config.toml
vocab_size = 4096
norm_place = "pre"
positions = "learned"
attn_scale = 0.125
tie_word_embeddings = true
init_std_o = 0.00474
init_std_down = 0.00274
optimizer = "ademamix"
beta1 = 0.9
max_grad_norm = 0.5
schedule = "cos"
final_lr_fraction = 0.03
max_steps = 13190
Each number is 128 + 24 x the weight over its row's rms, rounded and kept within 0 to 255. Layers, rows and columns count from 0. The size above them is the row's rms in percent of the matrix's.

# layer 8 MLP up, 768x128, rms 0.101, rows 204-216, columns 0-127
size [ 83  98  93 106 104  93  98 103 108  98  96  91  97]
[[128 104 137 141 201 143 136 133 120 153 127 161  90 144  82 120 117 131  98 110 132 137  73 107 140 139 159 105 166 134 144 111 112 142 105  99 141  98 147 160 140 133 120 168 138 141 138 134 113 111 109 108 163  90 109 132 153  99 142 120  71 117 114 140 120 113 106 159 142 134 125 163 142 103 163  79 144 121 127 166 112 127 112 141 174 135 143 173 106 136 139  92 135 136 141 103 142 152 111 102 137 132 145 119 129 107 129  91 171 108 149 126  89 114  94  92 140 140  95 110  93 170 147 176 138 111 153 127]
 [134  82 117 116 143 134 154 162 117 192 128 121  78 104 124 138 150 105  91 136 105 154 120 125 116 145  96 115 152 134 145  99 156 110 133 115 132 103 135 125 155 132 125  96 106  96 129 127 128 160 137  88  98 138 160 131 140 144 108  99 100 132 154 124 119 115 167 139 102 128 165 128 118 121 109 146 105 179 143 136 140  78 122 135 119 113 195 118 142  77 140 134 116 170 147 139 121 106 150 117  85 110 134 168 119 138  86  93 128 126 178 102 115 159  96 130 149 141 153 126 130 125  87 136 113 180  97 143]
 [ 60 101 117 101 109 119 151  89 148 105 120  94 115 114 138 164 143 144 141 140 169 193 112 113 149 193 138  91 140 139 105  89 115 131 106  97 114 122 134  97  95 151 116  76  90 164 119 117 125 150 173 115 114 131 107 144 143 106 152  95 124 129 106 153 145 127 159 106 130 121 139 112 130 152 158 152 110 143 146 142 142  97 130 140 122 133 117  93 150 171 146 141 144 117 158 112 103 135  92 116 140 126 173 140 125 149 166  86 130 105 137 147 129 131 146 118  92 103 112 130 168 143 150 122 105 118 125  93]
 [ 98 105 105 153 132 118 154 139 160  79 102 117 135 153 112 142 125 119 121 164 139 117 178 140 161 180 158 142  71 160  94 120 100 109 120 131 145  98 121 119  92 137 130 129 127 144 128 158 125 159 148 125 152 107 127  49 100  80 141 121 111 154 139 116 158 112 125 119 105 168 162  68 146 164 138 144 139 141 142 159 173 113 104 112 107 131 132 110 115 114 106 109 120 155 149 136 147 135 119 139  93 135 112 162 109 102 101 179 125 133 146 135 126 114 126 121 175 118 130 128 148 106 114 122 129 123  92 157]
 [125 130 163 143 132 126 123 138 132 121 100  98 116 108 152 169 111 155 151 138 135 130  82 150  86 105 163 155 106 198 102 152 145 124 150 139 133  94 131  83 122 168 128 146 120 103 120 171 164 139 141 142 118 115 113 101  68  99 112 129 121 103 118  99 143 135 142  88  90 146 149 118 136 101 108 115 128 145 160 111 123 128 145 147 162 152 162  78 150 148 114 134 105 139 123 167 114 118 137 130 108 102 118 128 140 114  94  87 103 147 126 164 126 145 114 124 144 135 162 159 119 131 135 113 155  95  59  99]
 [170 155 168 132 134  73 137 159 145 150 138  98 138 131 104 116 207 117 110 139 110 127 104 137 142 126  96 134 132 151 130 140 138 101 111  99 141 163  93  90  94 121 118 165 121 150 141 162 109 143 146 139 135 139 144 126  86 145 134  84 101 129 125 152 103 134 112  83  89 108 127 151 110 125 121 110 160 138  96 140 104 113 164  80 115 103 153 121 150 164 142 156  97 121 143 130 102 135 148 135 154 162 118 128  97 108 149 112 146 129 158 149 143 128 134  82 169 105  94 133  92 123 138 134 167 123 145  87]
 [109  85 122 114 126 161 134 120 168 118 178  77 127 104 152 126 166 138  89 117 111 170 118 156 129 150 134 125  69 122 151 170 106 176 106 137 155 104 119 116 165 127 109 141 143 122  86 144 139 135 133 121  98  84 154 161 102  75 125 103 158 120 116 168 143  91 159 124 136 107 158  77  92 167 103 131 115 146 143 138 125 140 159 142 163 157 167 109 131 132 115 145 130 148 112  81 109 136 138 160 149 135 112 102 104 145 130 142 144 146 122 104 140 132 149 124 132 137 137 146 145 152 132 112 107 106 106 152]
 [163 188 103 129 163  98 163 142 158  81 115 152 150  94 127 129 129 101 138 129  99 128 127  99 164 132 124 152 117 153 144 144  99 171 110 152 163  98 114 121 111 131  87 135 128 107 160 152  93 122  96 140 114 130 139 125 140 126  80  89 112 184 122 158 124 125 134  79 108  95 133 108 148 110 130 162 167 141 119 158 141 126 129 138 166 129 129 132 168 115  76 103 122 107 135 127 116 124 157 114 123 169  85 182 119 118  78 134 124 134 101 130 142 112 137  95 157 130 149 120 104 125  89 124 135 125 128 134]
 [122 142 146 107 142 153 116 120 143 121  88 110 146 156 107 182 144 152  97 127 144 132 158 108 133 127 141  99 148 148 151 119 136 116 158 134 136 129 122 133 152 139 110 176 119 107 168 137  76 123 162 128 113 153  98  88 119 102 125  63 109 124  93 136  98  93 105 129 158 121 108  86 148 143 145 119  87 137 154 134 119 143 118 158 144 172 108 119 124 108  87 145 131 158 114 117 109  96 106 164 133 139 161 151 113 129 112 158 134 121  88 116 160 138 137  97 133 141  44 156 133 126 107 118 142 118 129 179]
 [124  96 128 128 128 102 177 151 161 113 118 144  79 129 162 162 159  99 139  99 148 140 118 104 170 147 138 123 108 142  92 119 127 108 129 155 142 114 118 101 184 123 155 118 100 126 130 135 108 131 163 118  92 136 150 135 104 152 125  74 127 134 124 130 114  92 169 150 135 122 120  98 111  80 120 144 131 131 151 101  90 135 186 112 117 105 114 141 159 156  86 113 116 128 139 116 139 130 124 145 118 172 163 100 102 148  91 118 100 159 195 138 140 167 120 104 151 124 149 129  88 111 160 139 111 127 113 111]
 [ 88 123 148 102 132 150 127  92 173 152  81 142 100 127 143 148 131 158 110 134 170 139 140 155 165 114 108 149 120 149  92  95 141 113 136 122 135 112 147  95 129 132 172 142  70 168 154 106 125 120  97 102 102  92 122  90 107 100 159 103 132 148 128 122 116 139 135 106 114 128 108 144  92 105  92 127 144 144 120 152 113  91 130 157 192 140 126 108 140 148 109 139 136 121 139 118 135 140 101 107  50 168 161 135 152 138 124 119 128 121 119 115 179 123 157 147 147 126 134 110 116 136 113 134  96 151 135 175]
 [ 96 133 150 150 137 104 129 119 125 142 146 146 135 118 139 132 176 122 152  91 112 129 151 180 135  98 137 137  89 155 147  96 165 143 103  73 101 108 145 160 113 116  88 122 148 120  92 123  78 162 137 121 154 130 117 130 134  92 110 111 106  99 133  84 166 106 157 174 140 126 111 102 138 159 123 141 153 120 156 112 126 132 128 120 134 179 120 116 136  92 137 122 111 100 157 143 127 172 156 108 108 116 102 109 145 129 113 103 164 131 169 154 113 154 115  78 119 116 116 122 183 106 144 143 176 133 102 126]
 [111 143 130 105 132  97 129 118 134 105  93 116 124 124 155 127 135 129 103  88 140 116 135 149 111  51  97 132  94 152 132  87 150 136  89  99 158 128 136 155  93 130  95 179 130 113 109 174 130 172 142 143 168 137 130 123 126 153 114 125 105 130 121 117  92 141 180  88 146 118  98 115 141 116 146 165 109 160  82 127 123 127  98 147 163 174 173 156 119 104 133 157 120 136 101 138  96 160 176 146 152 130 155 103 127  97 141 136 127 135 128 127 115 109 158 103 162 109 147 107 155 145 116 140 120  92 125 129]]
# layer 8 MLP down (transposed), 768x128, rms 0.0992, rows 204-215, columns 0-127
size [ 78  94  93 115 103  88  95  95 110 106 103  90]
[[110  82 136 133 113 137 146  91  95 115 114 103 134 115 151 113 111 125 147 121 151 135 143 193  93 126 122 137 116 101 115 143 168  98 122 161 119 128 115  98 149 114 116  90 130 152  90 126 138 183 141 106 128 181 139 163  98 159 165 141 155 162  83 149 117 130 138 120 121  92 117 163 146 158 113 119  99 126 147 127 146 121 136 105 133 129 130  76 158 133 110 158 149 123 133 152 122 110 131 160 148 118  84 113 114 158 110 157 143 126 156 114 180 146 138 129 110 162 131  96 134  98 101 111  65 138 123  92]
 [106 161 152 170 167 111 119 130  90  96 140 136 129 139 144 163 132 116 151 156 130 108 135  98 154 118 101 105 123 109 141 110  76 134 100 130  98 140 119  90  75 101 143  99 168 156 158 151 122 125 160 166  65  86 131 178 128 102 136 143 146 135 127 127 105 126 100 112 149 146 157 107 139 124 116 126 162 203 130 140  72 121 144 111 121 159 144 125 118 108 132 156 127 141 134 127 136 173 123  90  90 132 107 117 112 136 132 137 143 116 126 114 158  93 137 115 132 136 119 112 132 144 169 103 153  95 135 146]
 [143 148 121 118 127  86 128 160 121 114 121 118 139 142  85 133 140 149 105 134 144 117 140  99 117 123 141 175  97 114 140 160 147 147 138  89 127  78 154 174 160 103 102 164 116 121  80 128 146 126 119 127 161 147 151 124 162 118 101 162  93 113 154  96  97 190 111 140 131 117 118 113 140  95  85 108 182 108 125 127 148  92  96 103 138 122 133 119 164 101 143 132 127 135 115 141 171 132 159 134  93 110 107 104 119 136 137 167 116 136 127 129 119 117 108 133 178 167 140 113  90 131  79 171 109 149 136 122]
 [135 127  84 120 131 143 112 126 114  99 126  88  90  89 145 111 136 120 114  97 101 124  89 126 120  92 103 123  96 151 139 136 123 135 113 163 167 132 157 127 150 211 117 112 167 123 150 107 118  89 174 127 113 174 151 157 126 117 135 128 135  95  93 102 110  82 141 167 150 130 108 147 160 119 140 173  96  91 133 147 136 101 106 136 156 127 157 117 132 119 143 182 129 117  77 118 113 167 116 169 140 152  97 128 116 158 137 148 123 136 122 158 148 103 138 147 112 117 123 143 128 152 118 129 163 125 110 117]
 [116 154 153 114 138 141 135 145 114 157 119 128  99 133 147 103  93 112 136 140 141 129 122 104 141 138 116  92 107  83 120 148 129 117 139 134 156 134 145 117 144 109 146 147 144 119 112 107  97 157 104 104 149  78 124 108 108 136 112  99 179 118 113 166 139 105 169 121 168 169 124 142 114 162 143 102  60 160 127 109 109 129 124 128 150 119 122 150 123 135 140 123 165 130 172 109 137 111 115  79 106 190 138 142 126  80 137 111 108  84 147 157  93 164 168 104  89 162 104  93 124 151 161 152 141 112 124 141]
 [131 143  87 133 111 134 104 155 103 139 131 142 110 135 170 151 134 137 147 113 162 130 151 131 143 105 179 110 133  98 107  95  82 115 120 179 129 113 139 171 111 136 107 122 113 110 141 122 192  95 131  60 134 113 122 145 114 118 115 169 123 108 155 147 136 149 114 109 159 114 102 137 129  87 110  68 122 107 123 123 164 199 119 100 110 141 147 143 133 107 110 137 149 104 129 153  87 153 143  95 138 119  90 134 133 131 109 163 114 115 125 120 145 121 118 136 135 179  94 139 142 107 148 159 118 143 130 164]
 [ 97 145 134 102 132 183 155 128 119 151 172 157 170 111 147 119  91 138 113 150 145 126 143  99 135  95 127 125 101 123 102 133 137 140 113 117 115 165 139 124 142 118 130 105 107 132 116  93 100 142  97 156 123  88 101 167 153 120 181 178 107 127 129 100 105 147 141 162  85 122  90 136 140  93 122 159  45 152 135 147 146 130 152 154 126 124 153 138  98 109 112 131 120 124 152 112 149  99 136 112  96 138 113 140 130 162 148 105 148 163 117  92  96 133 131 165 145 129 107  98 120 122 103 179 132 131 131  96]
 [110 123 145 136  88 151 148 144 110 117 126 136 155 150 122 121  92  88 136 158 202 115  34 129  95 149 107 167 124 132 105 117 156 117  94  90 136 145 130 135 146 195 125 111 151 122 115 146 151 106 141 123 132 182 132 139 110 143 114 159 112 124 120 113  87 141 126 139 151 100  79 152 132 142 160 157 116 110 142 106 145  82 127 115 118 106 128 111 127 141 160 134 163 129 128 144 106 152 126 131 158 120 132  78 121 125 150 152 117 107 149 118 111 167 152 131 123 126 107 103 152  86 136 130 118 121 142 106]
 [146 148 158 140 131 113  94 105 163 152 105 151  86  99 140 140  90 126 117 146 152 165  94  70 143  96 134 129 123 129 124 105 129 121  94 133 150 149  87 195 115 120 125 155  97 101 123 108 106 191 159 132 164 126 103 151 143 128  95 144 113 128 152 152 151  88 145 179  94  78 125 114 141 117 128 142  95 113 112 108 168  86 149 159 138 128 113 129 136 136 107  95 125 125 117 102 123 137 140 156 135 151 112 108 132 127 163 113 150 120 142 163 119 115 112 123 150 111 146 116 156 133 112 108 119 183 153 136]
 [145 151 138 114 133 127 144 119 120 128 146 110 158 163  96 132 137 145 117 154 167 157 143 133  96  99 170 110 126 118 128  99 129 150 152 137 107 176 101 122 128 124 156 159 174 150  97 118 127 119 155 136  96  88 113 162 143 111 129 126 130 139  87  96 121 202  94 132 132 114 135 113  97 160 135 129 144 119 158 117 140 141  89 140 124 115 137  80 140 123 198 118 107 106 120 119  93 133 134 107 151 130 114 122 109 153 103  87  79 129 134  92 137 140 105 131 123 154 109 132 130 162 132 159 151  56 105 140]
 [187 130 117  91 131 123 124 164 126 116 170 148 129 110 149 160 135 110 172 115 168 136 135 125  99 101 136 147 124 142 117 124 128 129 177 127  76 142 112 132 127 142  74 165 117 129  98 138 107 138  85 118 107 134 147  78 113 114 170  79 109 127  90 134 103 135  87 132 145 154 130 127 168 147  90 116 106 119 138 103 121 151 120 126 121 133 118 130 147 126 149 153 134 153 126 134 176  72 139 136 137  54 115 101 119 133 127 129 134  79 100 115 147 125 115 149 141 155 132 131 159 141  95 158 154 118 156 134]
 [155 175 134 106  75 143 139 130  64 129 130 108 158 127 127 135 128 136  88 141 143 136 152 125 121 123 113 153 150 131  45 123 118 155 130 172 144 116  81 102 150  92 157 111 129 134 154 133 141  89 135 121 124 183 161 152  83 144 145 124 102 141 108 138 117 125 109 116 153 113 128 190 141 134 128 139 128 111 135 191 110 122 117 153 111 143 160 120  95 147 139 146 137 158 150  92 129 112 164 139 112 135 133 131 148 151 128 134 101 101 109  92 127 126 100 117  86  93  92 132 102 140 137 136 124 140 135 108]]